Each number is 500 + 50 x the weight over its row's rms, rounded and kept within 0 to 999. Layers, rows and columns count from 0. Numbers have three digits each. The size before them is the row's rms in percent of the matrix's.

# layer 5 MLP down (transposed), 768x192, rms 0.258, rows 218-324, columns 64-127
105:535408495480447513532518524525529550503542557502304482407498382498520461549428452470455464462498528506506412473435457441414562500443473449487552431492471516514447533450448523585545483359460484
103:505569518424477489511552475501517492532489500480475471461578546471454541456533553603523497439462426472553440600568539499501527507538598492519547360498530460498565389541438458487532532521555523
101:475512475401538466436499507544463489485526431469543457496453497518518470439507495575524448455452476458471573467506544548458552440480531592459653501417495485523545495420578440504648497542524375
097:491508444486555527510563475503461433531502437597502535533584517513397504495597498418497434460508546406431517383394465528415503559537496474540481607512456554511508501499552394519542467429499479
087:475613525438471455549468469439522540488335489487497498492561508475543499511537525500435539529499471452525548485457473539511482503443542481523494537506541515559446415488487468452489432502457554
100:454600594528456562522448523497587493521507509506562505507568417428469478489478525451560502512587532552492476466596442474457392476555567499424513461499462494525529497492420439457543548423530508
094:477556480435553400501424430441431611488507502453597427444496447528578545565475519473478531468420507520505399483542459570455543497537516515408534520478456535429464518458448502512506507529496464
109:490518504569528507508494509521470474588555443442482447480450540527414545578521490501489502502434467516398460401436500470431594503565482491443504564354545525459501530567502480547535472589434503
107:492550503595464509413574524425471542414507486412545461479500509493524508499438567486502567585508504550507522498532554485486611490495550482513506581518556421505485489460564532580440516440451472
086:560440514453533662422510540511555555545469472385517488444544548549569562489503464441497447571495481553506463511492560511559448481498547494468456567590514504555483452505487500558476512419467504
101:577471497590541476453469502528454467398473565556435482610531529532463430480543469444520445534453479515396409412475536519546495487598454558524557510471498471483466479504516452445480566443467530
098:534499542441507471461539464524487520528545444498501496599474506547513500557459410514483470466477543512500394544448432447580491605424570385439526519502439545414513511565488536442415451529515508
089:486485529483548522460555468520513455521457424514510519582400500404560567441449541521546572568482457518566482523560520482428527478496452474452450540493488561505570493501456439522499451461514544
094:346498464362426463512447518482568437517424490505402480522507429486473451526440500522490527516489387583501544544502430499524415530512541489517491497470513433564499562495466479568514413519531506
108:501453525574540531440572444525518432450573492431489523599507536520452529518500363525578500551559537520432501530584439490559462408502519492515504621480390464576472469535561482454543449474556455
082:477468578516442504429545577493448453464493525450479437493454583539511488466409420499517460531544476477467535425600418456514470467566482468585445428382448497599399488552506540464499434561483416
085:443610550447522546431548532475484561545525409537475496515620446496561585513588501433474553498572548466413487570414521510490529460552525425392382473493500409559454551475497554474655434551477481
099:459383479498446544504590487584548503490518551471416521559400501505442391481457400422587523535527553481514567508545524397410560502556523463481567482455585602526503450489485520474486478473578466
096:568491516551448402526514550469521491479562510441507533565427405540476540511422560482475489457557403505544550576552469531552509469522479499420472397520570595497537508452473456450476561542479536
082:426438510505451547515488425568479510584472393504530478556471460488523502490561426510511520509494476476503528601452412580462508580508427396544481541522514574534478448456368477520565483542436533
086:511500582480571467588456660524483509427476490484515479522521516597504515509530526458414430459497481606495529533529510497527548475490517514563586467517391528511454442500489451504532537485536520
106:504508430629547477513523462501534503529487498485477510528513579465517547539471498510528551468444460419540566527462556581555443519612626458494459421469467584477529386518503528636544451512523504
102:572467485466442533504474396479567481488493469511499486527477641518482470460477515555479506451487422482554475453451442602553551564522536623592429560483500588521539450558491498532533494564528428
103:513449503535514509553540491492453530464496468526424537524578513537540507508577448478433592549476491499540515475582505497520476551509461483441580542469561456485467571431601591484530573363516489
087:458489511585441547383522615413458493556494568502416461440584479562539554568470528550492486489503514482538488473466517548569424493493421468523444445467555514562575498559411488545488481573495532
104:569494531460498528507600567439443521525563451546488506519536458643540455538480476534522513509476450488463501513479521457531568492531531525530470351531476473540460468489528528488514461444537476
107:520480492542561516544486514546563591550459453479465492491417512516475525364546518478496424488397582510519494511499544524563416500456493395464552489466633555434479505422539495431481547552472523
084:610460455506474473459437557481575475573443502555484493559479573526533433484538478482517500592388536527519556536470456577477453565567535535467451462395493436537521512434517539531448472501484475
130:526494462497417537509526532526560540535512506514585552467480498490398566416544532483517619503513442459489481617501515514491450561558457463587536513566451547575544445487489390464467594530570562
118:457498452506473562515537504477481517458584508495481523424507544475540529438456448523529486415514478460468576545544520474449590480368502499518536473465572447456403383516598530503646571539541425
095:523378494589426536420464464556397508487455491574445504554473516559496524553440470495481540398505469561585466543468528530551537458454494555520491461518493476487480500474528540476513475558398560
096:439381525601547503457471532500475479598518499542436504457511495537511561527505519510590506532452453406435434520494554563504582546493480505596538461428549595527422495485584450493503477527467539
091:494548440481531490444498476536449532563544540455556410447481463535542396421497498516483569475487482520449471506465435537502496473493542494491480436484487526479493458553489525501686447489533477
101:578413505578464530476525567560555584473553517442497477531612444466524543499487480441533557445540433453512325508440510453527528654505439436512470488471498482507511526486462534523489484452520514
086:517543426451472454506512539462482453557459470481479482488489447521443558471454436444489532490519483467478524565467371466504475531520481455482522484456515613521559546474475484506533593406499420
077:517359483507471586528585516494502586566622599539481519433456579484530515505466546557526485449499563462448478523491524517419467544458479432410448461483499511576448439529592542454434502539493418
101:586551517504577516507521521490510478493527407484488473432468418417450439587439431531565481591526445607551463536520517509480494462470531480497450569427557602497491578540506404447525492418428454
096:527483410469584493470496542447425500531519568416504461570554446573587483529397427523515510519425592481520545482507482505454492527542573586488560468496496602459483499531529483470552546367545500
086:478447501513523497585491557542537557550464409534426437481386523543546530454527447450566496592561449536552417459594576480570423539563553529503449511472515559522472550484465548552494466421484585
109:599489484496460420553484476524374430490438565512476484487503544465547478516546439566523476470513487550414473534514486506433491566477445558444440512528433490531508426504558493432463611509529520
108:501535548465497578588532560531446586476566446568488471524522513551597487442574490463475409472479409503480512531440576475509541435468497424429590553483479414545556509517441465496566457483555575
092:573500487526499477459395414510446487472448489473471423416414394508546498489490312533416470531516448529520545494434407516488451564530558509518511469489498508439503515555526504589483443515453498
098:448451486568502446572437502499494483456424484481504559485540565590622547546502539579562539515539564476580506541517478392403482500508470495542517536411476637458485543523544525404516560461503448
111:551586464497509532534594571472412483481507529472554479554446450473560516488555490466448480515431538516470530438507505562533428510468430436443503438547527362441433478438602462506486469554463520
091:576519465476464502524442509485440454509540576482590536493474524498490480476482476523517370492454524577518543475512518512525493472536452540484403580444611567478626422554544536493562567528549491
093:474486595531419492464493503481475513483481536472383518484574515453596531538484607572434432454450572491420559555536525510477577449560543531487481428474501504502536523522464537508545486462493639
107:698463484511527551459576543464468462525522413544513490540435462477478524511521408489515555468487465479464499528469537489494537431436499667525486441528480502632466565526466477584488408470446459
108:478554459419547522501473571451485451485538514518511506570445429607478526480455588439462487447553486470425570502509482480523430533518440519565487493468566532474422469551391548493571499562512446
108:442593561479465522560544477450490448515484507449517454417546549532468521500465477541484414547461467508578417533529530522546462532521542479470481418519441512564591568454498495528465510542503474
104:559546449525415496533465509484558524505522518462536523409536490489559539543580533487526528570566401463465463476569476515443476532601501493496537438497512508433511496478499482462528450537539485
088:542565538483526483563472507484516467586518496512567479461511538396514470488504449509366528624512502534528514506562490560501597587618508576442472561497458549416465475501521560531555518505460499
069:556459499504526366495523445509499486503491528532497394580498522387494537525500469559533463542461520551431465505522606531605526476501539542514446440484534522580456509546528506415500506565527557
107:488520570480478487523590492536500449561597507443509453549481449522496448556470541525464485510528563563481460525505525484522486552443528540510497446534432489569606487453458601511490492508592561
100:484509523522509512539487499446450524463506464552519456488494535431434544532440485496592506553519523497411474444497469414390517472576551583520501489422505549527513543527580425493446462438442489
109:530515531439483428484591492535532584526467446538450460512500524513560453425481513499512440442614470516530493557474463419474586560558430433469555462575500477577564591505464460554547472502445562
110:542524463458530460522489497500501478556428508473491513492518525521509429523463542558575510484454340545471547485479499531489516444481542480457546483479621527480572557532507530447454563538572477
100:532506570520517521528464503477496510425569518499475545514434478443496450419497599460371531595447435408525556447541398407474520529446539491532547513449498504515536554432472520448542456492408438
113:549458511481563396367449437506562446458543494486491517539501474506503479499439497512406543517350465522631565478489466505571520577528464459532486557498531461407524501542528555492518535566460552
092:423367579509522521519562545535462521545523510523509541517438591504551470493493482452523496496506511448501470441560527470448496439519515458353587505564482420484432494484431510424509550530635535
116:535484504372442452480437473530495454625377530511509512476563512565490439555463593557530459506522503474523549625451452573433519476505504481443434460542534441593448541430540464478469514420425556
098:490515521563436437459531525495430550499519496447508422440497489544475546436507508464554491556502440476417537411512557428441534536428440501426585480506477479481473475516595434599407524458493548
098:492493527544518442467569509581519475445396508612517528455526501464497507507432486466549526478480478453454466467638488540433529415456503450508597614424555508481440500565506614509497424458555471
109:474530495548485538506506490453505583496561569519514463495414454524576526449500474490436446534479458564482518447497493574485488503522474461524570565514493497399542549453553473501612454469428440
097:561580443456402530480451389492454496507489509522459406521525468525478556464532547521495485469503477531510506435373460428564530472562466552585566410481523507460494520497569476497481493508459505
105:527517470475505517549516526475426528562435535505513448465569488489512504518519475494506527465463447494442503514408449428543459405426462570470426501442471572541441505462474473437457585548471509
085:480477502608438523424412472473515476538432361451466546571515456523499546436445518529428547428429559568505464498408515503522481574519456594449444525507613523427494366427484544459487523386578477
115:454448537514618538491550531431554511538505486452464450434381503441458493426501516382494596597442465493388540546475478518511538519551501481480500448439461478560513457428412550538464453695569532
099:559499408444409478444531447517405569600440479570480499480494466497488464484508489460446515566496571482592469480497507587437575456474522493546453457502539463543467518483444493496570515480495467
098:498535509510513446496582555518523520472460410411421485493625473562466559559596501572542487482531461581563452506546502446512566540510553512391643460479539595523446472536461657445459513533468534
089:597527551475450549438549514469530515418482505443529432476430548526482527563499513564400613455500469500593439556440518539537508458482519563521518472473487460416413518512489517461568466481533570
093:501500562597471456490509476524417536395551543450526454553478475473586516460512410556522509426597437421484463463565476481456478500529609547453412518533501537474483521631495525485536507457425527
112:453556487553481504478482551561457586437411508444585519511480503443453485493458572501538512609513467469464431476474450561510478504484452573447533439511515529504559536516486490509491513603471571
103:459443454500546549505466467534537497499562512480386497497492531504515536490521476480440533484484444513462543482557426488458525510598496452464584462404578539561509432480535486525528448565485447
101:522514529503526485452548485618499511614498559507553459437464518484466530436466515388443637617424547454453464416505469565473518487455504495521472524456509487460430515618519551578475525556479506
091:550502435466531540563458484455471462516512512508421546511605465468582436523547467569479606513477486471524537588481475393537462526460468481498498456493551519489513503510536446510512466434453463
096:467583462648483501557468544372483491500529500457487490533498519453402535478484583404439514445447538395417451511530551475519452514518482558499375488520562493524575535538461424513452516587554526
101:494607520492469409438544495591514465490620563490531572463515519517519559441434499531504511520498479437500511461520504568533422421540576601475459535530453407469484567555510488476491339478469529
097:472483426480512492525553662500487485496464440516434543578432338454519437571534524446557511453440454458577394532442461546571500565558502545504456539428533563408609569453513476422549540532430518
091:582492615490582522504441435400446518501437520496506483469550651417509498479415567442403572490501568499570486589517461543514474508626566455519408421549490526440479409548520542568517441467468516
084:468632535454424453556470486526490462496474540539576496503500511445565575465469554466416454453414493481501483552463572551481445501500556573490494549504567467504479512522538569511531538418428512
100:460496538509515520510540517525494544533573457497430531469553432548514579437458483495404489544570418538460557476516474525515479435475437571496446424465493530490479452425596458401501537407465469
114:636463453551479490461442549485487518435439470474512527485552408574538447501484517444502558519478508512472517487444389477562465500519530487540368401468554484545534527476633504564506494542454545
082:425504508518501507438503473465526502491544398567603464472536585480429560564460516425486560523579483429545446536533471529549418493555545556480499402480600490445524453516535580532480475532322504
104:549500503509439493548442460407515405520544466425501506526492477523419498569420506440464454507447471638499439495529533457501436445515523480439497564453442518563612591486525500469439629426515459
095:509478509489507403506530491550505498489475456400567495445460550520573376546398535523486505432498506565405467540530480468484501475490465479507468565537481474397484469545545493443524549523498525
096:506586473533551483464446520440460529496573512518492515522523348473456490492569458499513599517485486526520554551548478434513564457478544543369409531459519543537409540481483506495490445558508524
112:556489498616572459511440447551404541547442573483556450477398529492527593504413525460479359522449525448496555513552514477545559605506483558516564460532529486466441476486513505524483572441614513
103:483475511564466481507441467492474481550586527522444481539651409473551468494514513475671457456426511572524560527514552510515459537592465504584490556536447520424491522485464473420511498498456584
113:593475526475505521425428481468564606409412464517529506502485501564468463468488457506606520413485510471428481573505504525581462539547494490552496494479472533448552506392486503446522475481482525
108:498530530418391438560585547465510474538495544525416494635539431555573520529559475563497523427458487537477557516570496550491585483461571455461482395489554378540466472487421610414531449588493488
087:532538457484458476553464584502521484492487539426492431570478494584465476581494511397455581473556394492502481433515438495466494433443439524475459549418486458472469584562484515504584495549517465
096:419488515515538595504539533501461589514511485475586553549521482472585390435492474572571521547517477576556528513467449484586457455491462500460609436514514569491518545469494552442413501522591521
105:588506493501521431522591450558517476532415414547452547577506509482454505481433521538511474563491518509420444478499455422615393501516452548505391530505434572582382507509487538457510568553522535
107:544489417446541561546593430553406446529447510564569466433503530508485515603509503536581503565528640521506562483546579472480510429446498530547532525483441436493468488460594485533503512526449466
096:517463472521560414455558575485438456467545602526486436448478568436484534504488466531554477504559453482608427516485461616514491473448444542429464515516450540524455404553569496515516579434469503
091:537527507500521422495510570478450396471489496439490586456504395517569533501575455465481524486550404563495565544467450487583558422475564499539546567517498562426490408496484534543514452568504465
101:508540478441432438533500476518419519473487411563511438469441527494393577434441504506487484526405532527493497555495447478469560605479531529546532465512488569491508578447512510422591432467515529
104:519448548520410521541505518545598498484487568534516571553537485504494455438463452491498582423476469506501488426491414539563398514478508542382480470472426565580516510533521533532424497508482424
102:455499557484516468499538445383495444500471441575469495472484516515481527456424576573448485513519449502513517497488507496542466414543534441493507521424499478594422493566434564501553475454464493
089:474504548499546469524520521392485495538504508543517474556542532571555557528560552516468528458487441448575464526369527433440533483459461509507522493524509435352555558438511459461604516514460516
111:544468512519418452512492407562570440479454466401460556592530530504518507494477509474496526503491503495470502484494517498491536535533462496548594431471488471443480451559561454458596492418487365
108:509453530481446462599447472488517494527567526516488464496578509477463493442410453425514542572497577573420540546459553568530424493434491551540514520447527502537475479495536553478490509477453479
084:425423577597456501480521509530461504520449490491453429545474570514504542512498502557613493507502504496418556466530574495511547459499535456423555453503518508545447471434471567421598513519501542
092:547589598562542581548477482408512498497516473530586543450507551486414499468411530475439528546502540473435549486523546506471446450520484544471522487474557482525587457511478548541404506561515484
096:529546517444506565475475542474489512483446524469442453473486459411484482497476527426523489502446427500540530454495523494444439516605466504468533558496442505584422542508481622460477494527569488
091:559479529554552534480486476407497533468495512558601499511575464477504594551497550585558599493519492511508526464525481469551500475602569563474500525443480464566522508511362513466416480416579458
107:500413433571485496539566500469426477478615489501446433530561467546484576512480475417481479452558500510440488475559487583461569386590496500461556466505487497619478494499587512487574483494488434
# layer 5 MLP up, 768x192, rms 0.194, rows 219-325, columns 64-127
102:458424522456556494508467478399538522388392553438520524510377440478389504555547571488447459514461509482490572499447593487527524498449541468446436517565558452502390523555430600569503502468401491
086:413401559585529607532446454513564531575576547527478512524525559482485468553548496475555527488598547482488477458535459465532503526454417519513456459508470528522526534500460539518499500496596464
106:521520522483516485411517416519528508520420508489455520515476512478469478507474484556477473568567551565463532501502423455437529541442632502503512577465427448543539469507520595407522481556462490
085:511486462479476617393570382653445450469519485489446572497518444494586513527578478566550419506491517501447568425499483540370526464578566515427494475565483495478510496499548518507410433530431522
093:459497404532483518519580424490419501583528491515531635568585488632583567507464463501510456500470501488482464490507517483491457420543517451479504523459485494521489580515496495528523542461369565
091:574504508527497511606450458466465528509523516401508494520558543525629521546493526455473387553476495577525490462453528448468572538538546493426503450522565550492436591570576382552504607489473458
114:549510505473506549486500570469469577452514490613573500534504492502539604479544500429514534609502409558474516509471615585521431573453425575425468527589403474450435532567539566513554538514480513
100:493404518491555444443500436494469528447590547493487525547501505479528524409483497505502484478550496521473493446441599460502622430391557395461368412462553488474515411488538498540547420470549485
093:452540438527496418501540484444522384512480641521507470521518449416441398495562449536482553459492511421487475464462471519467529587558436492522554420474490500418604598481481513417494480596503530
119:517516510526513469440490501471456475458436526534516545595493447511458478402545437505513452552474487471392487507514465487424517535533550496556501551493472584515545438520530464439440440511498547
099:568352511530539487559468493502536503439367487523419464483367472533467506454581487552500491525492479484529537551479518505530465485407442554567479433518476498500536499540474566443539533469416585
093:451485559662560474448564490492498520557557459555438516389463531485531500478472537535598514466559487446483478496561484484505570592529522454508525454544485519445441475512577541431535436511569546
096:448527416459499512508510476491496463548526550508490445485433642439520469467527467505510453475431469581425508496471567531503399533471466483529389454428465512531422526412508543440470502488508506
106:522474569401487403445554499430531534517539446533428575491391653556498435510420533530354518491536520523451503456548488435548548509563480561484479483503514455450421449558544411501537616500514467
093:470496513508522428531503412606440457512536467472535491473545532432419498436551502535509560574444478532603453577416460523494473550527477464581483606542512490504529588501475434519535499520546435
101:505529413508603572424552399440519374496485477577507498558423512413478414515452540453424558552516561544544599452529503528444499556481561521553478410445481457511439520545503442468497400540501473
103:519460514534438471407493450555478464555537508431413396551422473462531522437496484561518546533548524427455467492490543546568481576468493469501566550463497493521490520439498480479563521532639452
087:454465499448542509573555474484502606459402550607426476461508545523551513458603489513434567555454598423443517487476555483443443520505495490604528548512518376507347469519507551530487504400465556
093:547436445522448439555531502512500530543521536590483534461420516516442540506513525462521419513523471469512590442491597437561535436524519479475492545562480501573524544532571477519477478565519497
090:442549536573540542488557481368595496547513469502436575509515561553471560505548524488516532565480540497520516489446579597547498505491529509543449545505409494421537498518430467470413479559480441
109:469502488422399546382456471485538463563584481535444535539495535482476469570426526459446466491539479514596448486519491487493475570511462502566487560552419507466474429519479530530536493470588519
094:315571452548469443518596460506563518455478491584482518518510521451515451460433547477455448521496568575441528381535503468517524553593476445478490548552517590492475441475544469516486523473453476
084:472471446447548528512486455473476560444420543515475447430540572448588526507519466542486546611431538493515517470501505535538454570476537459597543613581549441447423479531475537503465585446533502
096:544478522501551522489484506456488631501449577530530473510519499429426477534434473555525511561472464473484558595525473571538513552537453609482433469492523478483560513616603442547417571619460601
101:494524506462509440479578496556478459466486534521467532462533562500498560528518540465472428485395491406539445541408546560417538555500614571537483424481479494489523553567479479531502524515475539
100:479518498504542504462479514556474490541538615575510474472582428492426506596433530518573495434488450541541483496554514472522557473533531501581477561509465524455543555512500478473475519531517535
099:438509556476543492594535486544563491509511486431436443473453522526508633485503449521482552489559488414518486473478504462548505429399504486530506515514501469460536449605533447419505598447539499
147:437514457558508513525496473552419463460559487501444549571516564504440531432547533522494525565517516467556440555579592539447471520507446435493528546595471571506542525487499492444425507565516533
109:472534457565504428509517536501494452557483602515491417509506540526543502435495527559266590462434499508541520465489489518526485505509522478454486503493473524404508553491477486620497504557470520
093:516437457644385548438522424415472594457438528545410485513491551503589522561481451475538458433555467451547544514483527418477555442535481540501557492497532435522580522495530491473486483436419496
100:524539505536522555482471380478514463568517498502605478569536408537464488431529499517464480434458531549530399518482525521500522477514483520425532527441431499528489573463412404562501488568453604
090:435537462500438605482554434531500445503429455391475557461531533514521519498477478538491464460525567421438564502564540488428505556481435582601568556471501477559536551567459488493475497547450459
091:451485573578532588579411529514526483511501485441486554512506469455515513399452505543554461512508457534403477542553462577534557520530462563519521553497469495495531507387495458540439462479507474
099:441566464397548599470530380461511565506473535484404573453544489456490440516479508456396465563514555440446554580478466574458401491560490400516529527498483503601495538634552469608425422517531475
096:631529557498466496507437549494508370444493558451505504590472497513408430451602390518503409504455468531442478460493470594514492510500473610496562435520514526451440453576559458493485571470495513
096:521453520536422521519522500468594519589560505558416485468566443450410503383567593500440558438563504481551427461474475516586454534515457422456500485453486425529442470542481442435465517517523535
092:493576423502556442461562479480460520510535539581572526519562526464480516449447563540495411494560567484560539469583466453489523460370533537466450551550561491566498456439522638511484451531445481
089:494599557597555483482443617518493506469522566510499504530407529472531392474513504493414520599459553382474529436534501555510514529441523586592414448531468512507495486484516458583435488482569492
106:555481492518453474546591460528450491517498621494521498491509517474585544508606456504400480466522510446435453431522513509459497473491534457457555514567526554567541478533465475477479470453474505
106:468515596464555513553470634515498500401528501472600485496490599522552527556527567481547445503456551437463557485486450473494552437526511443464479501510483335389569464461505525541506546474550495
101:439519508509464449500504502495459492478525494582484528483458565477421527434459518459458501374464538493550502601511539487491535440447437505479458529561523478429495565438503544531488517548568556
095:533532492565555536457560527514511539497524443572544511584393557574630527569538588511490499621454588485434538472420575457513496515549449539444489496424541467407507522584557535551508487620539491
107:522600535474523592457525508546539425383565482563486526533521494453461471389551536568469506499458523499430416433448540531455458580399495374475554530523496476602473505503489396509404372464507537
086:554523519529517441400473512467583462574482482448568454523516483471542547456420453463409526406562597432519446530545537570447483408434526448372546606459508451531513551523532492538464477517411514
096:480454621552456518571510467494472519533411507531514603563495494550439412402470432467503503472492613424552556473546508536505467373478460453578479497558415575504514522472463521489540472516511505
103:539426438562462543477521551436534521542368517630460529540603501452582463567613525472408559507464566543451533507497487523496447344453509572531551508505482448576482436523426499535480501417501508
100:474473600521536468556502518493496406427533465521423496525530609479505520482467477440513499554444559540518532429473533507470451477521497537540503477487405484465631491533541451529522532513461554
100:486524477549466507504439414548483437486458555524420512440439410540487409497462474441471441565499467505492456511402545579376480530476515463551530550531600493475503461509519560558521535516454501
099:515564549569449534528469558500433610490429504463511473543505626436451472489513597586436507386483534451422491480527563481496521506555470516473500502540460534574499464449479530481457508525466495
092:410547545476491529589505604511582502496446508630473403466441514573564533557486593604539416507479482457552491403449511472453518556328515569519417486557495457442512490546499540492443472524418518
086:410538498506508624424552668492468516519580478442565531483538491550444474478537519441455559480582579401549509522544471478500530514463523474495519535481426427443549569463488437551483584485516467
100:469510418497498548449551494520593393489508640432513446510490466468464499553481557511478465468565449481520510521485601581525557447549493483473515554508464430501460517449503529404485474482515478
099:506529497475491468546485488494473459513529455554465502515523625427532602519536514497450581503504523452464404524451564535458471552526482477578532452551463533472541579471427517460547505517429503
102:467417510494461512479455499547458470503519490459509471551564540393444511562446538539485440457547542457435436422529540357497509578525517555401475576604394510465439500599463519412431451524487463
107:469479533454574516409464429470491484535458544557480507425431476501526511497553588513485551520483430476426589470477459549475504535378507537516607434428499423520556502535508534468393571534434470
095:509478476497501419548447431498520425449504458491495509600493507494474466503584518461448487503490507520457556506551510474433536433503504501582532421608399549542488502522571504421393387591492439
111:468468542514540481539475455555408575490492490541582501485489506463575541550554607491479460494651540546429541595560611474527522548536485548494471462541466428499542466580537528545473505503496509
099:493494522541558527563468566473621514543465553463433513523474518582417463399536568573528470536407570455489465539493493476538587501456480588514539443539471491497543530448416523545475596538545464
108:433559517526471511507546552437427506538414569423409452556506467517482450489502522473444530483498502383539552419519452442502497484551474518467573525464607465526466457487538591529351486554457531
111:492477595414497467516438525505505405491512521570548504501497514446525493556587431549556413474450352433488464462505552514541376510540510519442476513559423533500466409591506534455452569543442556
104:604461563444454479432434533480455471475460498510545451555404452578488526575496513439491481485445559478505505513452634518486514438511511475554536513494478508475554539500545488516473421554414518
106:516433501520490508465508418524469492592495495626574494510533436517502453476567492525507493546560492534447523497437521477456402478464494513475503540472401437495510488478597541576448578472485541
097:438550471563521490463451446521493581457448428596550472496512546478470562579577452624474547394532556491516528427522442520447506496485596524501487513546499444459515468473417421499528426538553506
106:457510497582537501471512468579432461548471580454508534514584515490483466477480444458525555474563509452390538586466540440534529416447460611576564476471533471598509457579476437538486557466590527
088:504594552574545486513530452465493383530495477462431519396570546459541533435509516490502578388489506417455582435508522491496560409479465432530526448528513441459445562475461491570470479397574466
115:531441496515551449558461464428512508418506498532478531364446607579567523509499477549522442480542518400473469507586424493477460494504477515494476494576535397509553508479544583584461543595493537
103:418481498545478557547495554498504551470490459547559444484480520455457533555469467479393447526512536502520421492584503527377576549458608511548560536478507433561509523528485382436463554575463466
091:525548496503467523492539543442475561437418569491456450485492515444535521564487452523441533443495463553507487587536468432483426564490571558567472517629576516436595496508596550503589537533426477
095:500496539433455487566432430513583420477612450558510653513477504535505518521469535503515541463497520389492491540478462437525491590509523568471466587517421584576524536548515390513448521566585564
094:552552466572582540449555409548521518485388557549541589507498470455511424538454574514479525491546612546507540471592362480475550482451580533514560451508425419496580515491509496498451528520528528
113:484471485477456506574549519541414472511514458482491491500433572465524534504494491477485503562454472547499511552470535600479462495383547587483503460555499519414506549547566509414424491533475457
104:430567503498500390570520523528536383474497564453530540474482464445487500441570511490480500491447518538485484497431459500420427538492492450489473430559454468336429565476512551482513527469479475
108:549506449527438487463517425394439506402449433530525541566510601501582446532444456611499401457397528487448457456485543448470465428445474504420504502515484571505461553502521479569515485513531467
100:460522531502478473555471421546556442480510595577451478544481519505426558437472519516461574512580416455542515481472487621599565464515521539501551476469429416406541522543616467602429522579568488
092:453472499514410428509557497372510510441375515485486405509529505476518477536441420589531503523530470559512489384487517530511466490463456607475539469497477520395478505431471485546480480454520501
106:477414491539531443479497520451490461523482507480517484436532556427524504514417440452517561477487551489463472424553505507551494541492455462448502471523506544513501453550450452477561569529550479
098:501498540501453446547550471513447536527485524408580494450494478407546570450527463525592440551517472465425553492480536499458562448425491558506494533523457505464517517534449389458499527586501534
088:416443574538487514601529462440475555567367631493500500533449504498435498482558529588445441533523482549458397533436435531550519521507483437515431573574534526527516521541499594484465592482477505
101:457411521484503476433514462518507455513430517488477445511435507503501430528589458611551536497477600532549425383593421501503572441545535492466488492544392469445517547507534465473445529483522430
095:495593481511448453505540579414504403524491480538437427510527551525566645481573548514458511474531535527393504489497465428562605548428471581590572544515526560577532485445583489557495474443554498
109:494401483511483471427469547575597423452465487465530528501510513514475573514522525522496523459496533524413564446511569483457456516553542522436375608491569499436494490454609437538439478542483461
087:504407594477530475488584462616446518534533572544523514451503358465533378466510513552537548488488468496482542483469524443525535522364406434529508513479559479597434465460457363475472491518581556
097:479543607563521520432478514502540442447414510464474530493499462451460547517527549506557501463500556496420488536567537492449554517514541434451501524533536503542603532528555564576445565480512611
096:518486430457517427453621415436457481495558524520503485606514422478537503494563424526492441443432519591572366536544598591519536488462464495439396550574465512486560552413474478494394507487614488
101:421625513569505489562583509486451428459493613506427474475426460504601484543548499587480450436497492479524530518489453481503461548435469430456468527452570535544483491476495536513481572495532532
115:479474499585518534455507529545519579459540554513457536518403501551496493509570604539515520427538513467544464527469498555483555508429484513427476495592544398497607475453502525549455529418495415
099:431479503508509429503519544404487567491462541528496506544518429502453507443567392458421520561474528343496478481580521417543471412464572485542567510479464513541455421499502540479522422559569545
105:557435431495405480492451480555505515386457441575500422518391475468491516587467549477501578546483525466482488574507493553511543519452545427446537529470462481548487537468470552587422434453528500
111:448595473541447572510480443488427464544458592460482547537464497468500415456497474480477428528548459571483505448512530425501480491495500537471495454447508508509524540511518424578475486549558560
095:518461444485475483525558505436535458509511481535512479531496566470413559429489437480474535511501461552594449465430629466501449485483608528519470407471558469447529558438545521490486534448542565
098:572514485557448528552521544581553531534479470537496471505400548506561595597514541471451498466506584466466523470442491564511468544472486442530498483472469492476464517591469558479484479526530621
108:524502430572552567493497560561498451513479573519527451535505594504440548486544528546533516511485518457464445477493540390495384513459609535543545537483487546496417502518523663442550532571473536
105:462394503622451471508444529522500485412535414546461405546522463442512571461578527574479576516549487441575477465544475452425540537520473542405544500418470474578567459499470470457492519469428576
100:496417552423518538496498463417568502537489501509502530497505514420443555494463467420491448485537509527477469511510439511621534437485508622592384440467407533422494519419503520560475623591527465
090:457494454486538550540544390559521496542486514581565462521512539510523628493481507529574496462359559445574523502535476508491535414582450523509547452444480439549403521517486504467546553526548593
107:465482423433574440550462493443517513448483501490498542518420514431491507549568533469486433443527468562441481511584538543521486523463565505592469501664505457501432478499450476399518471530537567
111:465508566549427527525468533459542446467514538552445520567481462475424521510490487525483526427457509555411562482545479443460457534471509585485585445527478473484386580435458486604523527439512510
101:415431491533551482389474530524502535395529522559619487566533454438587560454497554444470440518463496496485532443465475569473539567471497516486488520482521537508478524563540512464436528592455477
080:428576428442439487514440458460576458448471585479405579436467515477535452578565467494514499514462606526559449451553418514499502466533479577435500501511469485532588532545555482492517573521505475
102:413460534551507470506566546519523559488589504594424520563458516483520442555553476527479514496512485506533448472423563504481534543587440614530529526466471514505506459527511587435480550563441456
116:487540545463527562495470510593448526552434532515446459455541549500501497574477498571445552445627607547548447531498616576559411464452424474521493512558557561536557468483520518668475491516523502
082:487473488493506465502441384396508417525478474444529481508502439467543473522438594506464398488484458510466506520478472458507491556522541577516406536479491493502488443552584409555439503514477474
092:441560492548499441502502483532513476477558577463469493596550426547476423440425598451522479518463486500473407508510450506520531429586491544614547536535493451450463506524394492551556551511470518
092:506544500454502488535496463547572523564564544396457503531541475482556558492490578526504519495531525449528510513511523460590576478489481525458558512624609573497443595611455476511467565547539513
093:469480517418513431454603476636577470411464482497427586509441521496558559462514587554511470424503435530457487548442516532481550499455451521525495470535490457449526510460579365468508474603516467
100:464408448666520470481557524540550566469509461558447493473506483552411479507548451421434476469446530595488535549551524413381412526569512467564579472496480536497509441542611417498538498529508555
090:540509549550488490529488411547539502491432495508515574503578499433507446438581521540497518486524547449526561515447547503394602434510459552393582452506459447474544416513512477458475459451517541